Weights of a small GPT-style language model, trained from scratch on English Wikipedia.
Architecture: RMSNorm before each block, rotary positions, tied embeddings.
Each number is 50 + 10 x the weight over its row's rms, rounded and kept within 0 to 99. Layers, rows and columns count from 0. The size before them is the row's rms in percent of the matrix's.

# layer 6 attention query, 256x128, rms 0.103, rows 0-50, columns 0-63
082:45 37 40 60 41 61 50 47 49 42 62 67 39 48 47 54 53 65 47 64 53 33 56 39 54 54 32 58 44 51 59 44 47 70 54 50 33 55 65 74 59 46 49 57 48 67 57 60 51 59 33 37 51 62 58 59 47 71 64 51 47 52 43 63
092:48 59 32 47 59 40 59 46 53 68 36 56 54 40 60 25 40 23 47 59 40 51 70 50 49 46 51 48 57 51 35 36 60 40 51 61 44 43 36 43 58 44 50 52 55 40 45 46 35 49 71 33 49 59 68 41 59 27 31 45 52 53 43 41
077:34 65 32 54 39 44 62 57 43 65 45 53 60 51 47 51 34 65 50 60 58 61 44 37 46 49 66 46 44 44 49 54 39 65 60 47 54 47 47 42 40 44 53 50 61 75 61 53 37 48 58 59 44 59 49 47 41 34 36 48 59 52 55 31
086:62 34 48 63 40 58 33 45 38 52 39 30 46 41 40 61 44 46 49 53 41 62 37 61 49 62 50 44 51 61 37 64 51 47 54 46 48 54 55 45 74 40 52 36 41 45 43 53 61 48 48 69 53 59 33 59 47 62 56 39 37 45 56 44
090:36 56 56 52 45 64 59 52 33 61 26 47 37 53 61 45 47 41 52 35 40 38 59 34 54 46 56 45 59 45 61 44 64 25 46 49 59 58 44 53 26 44 57 59 65 62 58 51 38 44 49 31 48 46 53 48 42 40 37 54 48 38 49 47
097:51 48 34 42 58 49 54 42 51 49 38 63 60 66 51 44 56 44 45 63 42 32 44 47 48 64 57 60 52 41 33 42 53 36 52 74 60 60 68 54 66 51 44 69 64 46 38 59 65 58 45 49 65 34 56 58 67 82 50 60 53 57 57 60
116:44 50 53 39 45 47 66 67 52 30 41 45 39 63 55 64 72 45 68 47 47 36 66 55 50 72 42 49 54 42 60 52 42 37 33 48 45 62 58 60 57 41 63 50 63 45 50 53 59 65 47 26 56 66 59 66 41 54 74 61 51 52 43 53
099:44 58 57 37 49 55 54 53 44 48 42 39 29 53 45 42 46 49 48 37 50 28 64 36 43 42 55 41 61 45 50 47 48 50 56 62 54 59 38 38 33 30 36 61 53 50 46 41 35 61 55 56 55 65 51 50 46 36 52 51 53 56 49 43
128:58 61 58 51 40 57 56 60 61 42 60 63 59 49 38 73 34 47 55 60 53 66 36 48 35 64 51 44 49 49 29 52 76 57 44 43 51 56 58 42 36 52 39 47 47 44 61 57 54 63 67 56 40 45 49 50 37 45 59 68 57 56 52 22
101:48 53 64 55 57 52 37 50 59 46 52 56 51 47 53 61 58 48 32 53 54 54 52 59 47 23 62 39 31 54 47 52 44 56 47 38 40 35 46 58 56 67 47 59 34 53 35 36 48 29 39 43 40 49 41 50 49 64 55 55 48 26 51 35
106:41 58 47 55 57 48 52 58 51 52 45 61 68 29 56 51 47 53 51 53 31 48 48 50 50 56 45 53 43 55 54 59 43 54 70 52 34 67 70 64 54 51 58 52 66 44 46 69 46 33 60 50 51 47 65 63 53 41 47 47 63 52 48 55
114:57 51 52 54 44 55 43 64 68 54 51 50 63 42 44 48 48 48 56 52 45 68 45 48 46 51 58 43 64 38 36 62 37 45 62 62 55 51 62 34 35 58 65 44 44 32 57 56 51 41 63 48 53 57 60 60 45 26 52 59 68 60 55 45
106:34 42 58 51 41 48 64 40 54 61 38 73 52 36 40 51 62 50 58 62 41 42 33 61 51 55 71 54 53 62 42 45 52 43 36 57 44 59 32 41 60 37 56 44 49 45 73 52 45 48 32 38 66 52 61 52 41 35 38 46 40 33 47 39
092:58 45 80 46 41 51 40 59 58 43 56 78 44 67 63 47 23 55 61 47 67 43 49 48 57 60 45 46 53 49 48 60 24 48 65 47 43 59 48 50 35 48 31 37 56 49 49 47 52 59 55 56 58 59 56 19 53 39 47 52 57 39 66 55
116:45 59 40 53 65 69 53 59 57 66 57 40 49 47 49 59 50 55 36 62 52 52 65 48 46 42 40 51 53 56 57 37 65 40 50 45 56 58 37 42 63 36 57 60 41 65 58 50 44 44 54 41 43 47 37 65 47 67 57 38 52 52 48 37
103:44 45 49 63 59 54 43 51 70 45 38 60 58 33 49 50 40 43 58 45 59 73 41 45 41 57 56 69 66 55 54 40 49 49 39 42 52 40 55 53 51 48 34 47 56 72 70 39 57 65 48 50 55 49 63 43 48 40 66 79 51 70 52 65
100:50 54 51 35 53 28 54 38 50 71 71 63 44 44 48 57 37 68 51 52 40 49 31 61 49 39 38 69 67 50 60 31 51 68 42 38 60 39 57 40 59 38 56 42 29 38 60 47 43 51 74 42 54 42 52 55 54 63 41 43 46 34 42 56
106:53 52 68 60 50 45 48 56 42 48 48 64 57 48 50 43 43 26 49 38 46 46 55 67 69 33 35 32 45 46 48 59 49 34 64 53 61 61 40 71 50 48 41 53 64 57 45 53 51 45 58 59 34 41 57 65 43 46 40 60 53 40 51 40
107:57 52 70 38 53 44 33 68 58 45 67 49 47 56 56 47 37 45 58 43 52 51 59 56 26 46 43 53 28 53 43 42 55 54 50 46 42 61 45 37 44 44 47 52 32 49 33 41 49 62 62 53 42 54 57 61 73 50 47 30 51 43 44 43
098:47 54 61 45 47 48 43 54 44 44 57 36 43 49 48 36 42 60 44 47 39 58 41 52 32 49 66 57 55 26 40 68 60 58 76 56 40 44 42 39 43 46 46 69 53 40 50 61 55 42 48 57 62 40 69 64 49 43 33 48 51 63 65 40
100:45 31 54 48 51 38 70 61 59 37 54 42 54 47 42 37 24 37 56 64 56 68 43 54 53 55 61 41 55 49 68 46 49 54 39 48 43 57 45 54 54 47 49 37 51 56 40 52 46 33 61 28 57 50 40 51 49 44 59 63 40 47 50 50
107:46 54 49 49 32 41 58 43 43 52 59 56 41 48 55 47 41 60 45 49 43 60 68 46 51 39 46 53 50 62 74 67 37 49 53 56 57 59 48 36 48 45 49 50 53 65 53 61 58 51 56 59 41 45 35 56 59 53 28 55 44 55 62 62
098:45 40 57 58 37 44 43 45 48 48 59 52 42 55 55 40 60 53 53 50 70 42 48 46 58 42 46 45 54 53 44 60 51 38 43 39 28 58 36 28 47 56 63 27 72 42 46 58 60 43 58 31 58 41 58 52 46 56 48 48 47 46 59 56
090:56 52 58 53 53 39 53 58 44 41 57 62 37 56 48 57 76 58 42 61 56 58 50 55 50 57 44 52 34 52 58 66 31 54 51 53 43 72 67 65 54 51 43 50 46 75 52 58 54 57 37 53 51 52 44 49 58 47 50 49 41 58 44 43
094:50 64 39 45 69 65 53 60 47 37 62 65 50 66 72 42 51 36 68 49 38 55 45 48 47 71 52 53 75 50 36 53 37 39 51 55 44 60 61 48 35 54 34 44 51 56 63 53 43 40 55 50 54 64 61 58 42 51 46 44 57 64 49 47
078:63 48 54 53 49 57 39 46 30 41 48 49 43 64 43 40 50 40 46 35 54 60 51 79 49 50 38 44 43 53 58 49 84 45 47 69 56 52 41 49 53 47 53 31 52 70 47 56 71 49 54 45 55 40 31 49 64 47 49 63 56 54 33 54
089:51 62 45 40 40 42 42 57 54 37 58 36 55 45 26 47 66 66 47 60 72 56 52 49 45 53 44 47 49 55 53 58 64 49 67 44 42 53 65 46 61 41 42 32 55 63 61 69 56 47 60 47 46 61 44 55 53 52 55 62 38 62 48 56
089:52 39 65 46 59 36 59 27 57 52 56 45 47 38 27 56 55 49 50 58 40 47 49 50 57 37 42 65 53 36 51 38 34 49 55 45 44 47 57 34 51 48 57 74 43 38 46 42 60 50 57 72 56 42 71 42 56 52 69 52 54 52 37 58
109:74 57 33 55 31 43 41 56 60 47 46 40 64 39 56 49 49 42 36 56 54 39 44 46 39 55 36 37 29 42 58 56 55 48 52 61 38 52 32 52 61 35 50 44 48 49 43 62 56 48 43 55 42 62 50 56 45 65 55 51 36 50 57 23
100:29 61 59 32 58 38 67 57 45 39 47 58 62 59 53 66 38 31 53 43 49 24 65 49 41 41 48 54 55 41 39 47 41 46 36 59 43 46 54 39 61 48 29 60 52 42 53 37 41 42 71 46 50 40 33 41 52 64 52 54 51 61 54 41
097:35 55 39 60 56 45 28 43 52 44 43 54 67 44 47 45 44 45 55 37 55 56 28 60 65 50 64 38 45 67 32 69 38 39 66 57 63 52 43 36 60 56 42 57 57 37 46 60 53 45 42 52 53 58 39 64 19 43 45 42 42 39 47 67
094:57 60 46 47 45 42 67 64 49 47 48 48 57 47 55 54 50 48 66 43 43 42 52 66 40 44 65 30 47 30 56 56 58 66 51 61 51 52 51 50 47 48 48 44 43 48 53 67 59 47 48 50 41 57 42 47 56 57 52 66 63 39 44 35
103:56 43 49 42 49 49 60 39 51 53 51 53 46 49 47 37 46 53 57 53 40 52 40 53 46 59 40 60 43 46 57 48 59 55 36 23 54 58 52 61 54 39 38 33 50 59 41 33 34 55 58 44 48 49 56 55 73 36 43 51 59 65 49 41
099:54 48 57 48 60 60 41 45 64 66 51 28 44 28 54 63 40 60 42 57 53 42 52 58 50 57 52 59 38 42 52 64 60 51 51 43 56 46 59 56 51 63 48 40 50 55 52 40 56 39 49 73 40 44 52 45 39 48 56 49 59 50 57 56
105:43 49 38 40 64 50 36 42 64 44 69 59 47 39 61 46 57 55 45 57 44 59 59 51 39 64 50 43 34 70 45 61 55 55 56 58 32 28 42 45 45 60 46 61 49 74 32 54 56 44 54 43 41 46 45 51 54 48 41 60 53 50 56 47
117:48 51 63 37 66 68 49 48 54 57 41 46 49 33 53 52 44 52 33 50 67 45 33 39 48 27 56 66 35 58 60 67 53 47 55 41 53 33 57 64 47 49 44 58 54 48 48 46 44 53 50 58 35 56 39 68 43 48 42 42 48 53 43 78
097:60 49 53 38 50 40 56 48 48 40 50 44 52 55 41 55 53 48 53 59 67 41 52 42 52 36 43 52 40 41 51 60 65 50 49 47 47 66 44 41 48 25 45 44 49 46 51 56 56 46 56 46 48 54 40 37 36 27 40 53 55 81 38 27
108:47 32 41 44 33 30 68 58 56 42 66 49 55 57 22 40 49 35 50 49 38 44 39 51 42 33 35 49 57 60 48 40 45 45 52 57 33 47 38 43 69 26 57 58 48 55 45 42 46 66 45 53 57 57 70 39 25 29 57 59 51 47 40 49
093:37 46 22 60 17 45 53 36 59 40 39 54 52 58 55 53 48 40 43 39 56 23 37 41 58 49 53 39 60 50 45 45 47 58 46 61 49 52 59 54 53 52 47 56 48 51 52 59 52 17 49 58 54 54 60 47 67 42 47 57 42 51 46 50
096:40 46 54 28 41 53 40 57 62 57 61 45 66 86 37 47 38 49 64 54 59 47 46 43 53 46 47 60 68 46 55 38 74 35 50 51 52 41 48 37 38 47 31 50 72 54 52 46 33 55 39 63 58 57 46 36 42 35 55 48 49 56 59 39
118:26 40 69 40 48 47 57 37 32 46 63 59 40 25 51 69 47 53 53 31 50 59 35 45 30 35 50 56 62 51 56 69 32 52 34 62 55 44 55 47 49 59 56 33 61 55 44 53 48 38 51 60 56 53 47 41 35 40 40 59 58 44 50 58
103:65 50 42 61 39 46 56 43 65 41 52 48 61 45 46 44 58 64 41 64 55 50 48 59 76 52 64 37 49 51 63 57 44 62 42 53 52 43 40 50 54 68 63 49 69 53 44 50 64 54 51 73 63 37 51 61 50 67 51 54 68 34 32 42
116:60 61 53 56 44 47 44 46 51 62 46 50 42 49 69 67 51 45 42 26 50 52 53 33 47 39 39 49 67 64 71 59 50 68 40 52 49 50 34 38 52 70 25 43 39 47 31 65 49 52 48 50 53 57 56 59 50 36 41 33 49 62 39 48
111:61 33 51 43 37 63 64 52 48 45 47 52 63 53 54 60 50 41 42 46 50 52 66 43 55 67 46 31 34 44 45 55 42 50 35 37 47 41 61 47 50 63 36 44 56 56 58 42 50 54 38 61 68 51 39 40 48 52 44 41 37 56 48 36
098:40 65 60 71 57 34 54 63 42 48 61 64 57 42 60 46 60 49 44 52 45 46 54 56 47 52 39 58 37 48 44 34 49 34 58 38 67 40 51 49 53 47 29 52 46 35 44 48 40 35 66 47 47 55 29 33 46 43 55 50 34 41 29 66
107:45 43 49 55 61 28 50 49 70 59 59 61 38 66 50 48 59 49 60 48 51 24 50 53 48 48 51 48 57 47 29 44 52 45 68 50 41 50 45 53 46 61 46 58 53 71 53 57 43 44 50 38 79 56 46 55 51 66 43 50 51 61 33 60
111:45 51 57 39 48 64 53 45 49 48 44 55 46 56 59 46 56 38 55 40 49 42 75 55 63 46 49 57 50 51 58 63 45 40 42 52 31 66 48 49 41 59 23 58 67 56 60 48 50 42 61 37 50 54 49 48 46 65 48 65 56 40 41 68
111:53 42 42 54 52 48 63 58 49 47 43 64 58 46 38 53 62 59 26 64 52 55 49 46 65 39 63 48 60 43 46 54 59 44 57 52 53 38 53 39 58 65 45 49 44 48 25 67 45 49 50 46 58 41 52 43 53 45 47 39 45 55 47 32
098:50 30 46 37 33 45 51 29 49 41 46 47 53 54 61 70 65 52 56 50 55 55 45 58 49 39 57 46 42 54 45 61 63 34 61 49 43 39 55 41 42 59 55 65 54 46 38 56 40 44 44 61 53 41 53 56 49 56 31 33 53 62 54 48
100:56 63 59 35 61 52 64 55 48 37 52 47 44 41 58 62 42 37 32 43 57 33 59 56 58 46 68 72 47 56 64 45 63 62 39 55 49 53 39 60 47 48 55 55 43 48 59 46 42 63 52 51 75 54 54 49 50 47 53 46 47 39 42 35
104:33 49 53 56 51 46 44 57 52 50 53 33 60 31 35 50 37 39 50 36 48 49 50 42 47 39 54 81 41 52 53 35 51 60 44 53 52 50 57 46 43 37 45 34 57 55 58 62 49 74 48 64 50 52 54 49 51 40 47 60 59 41 59 52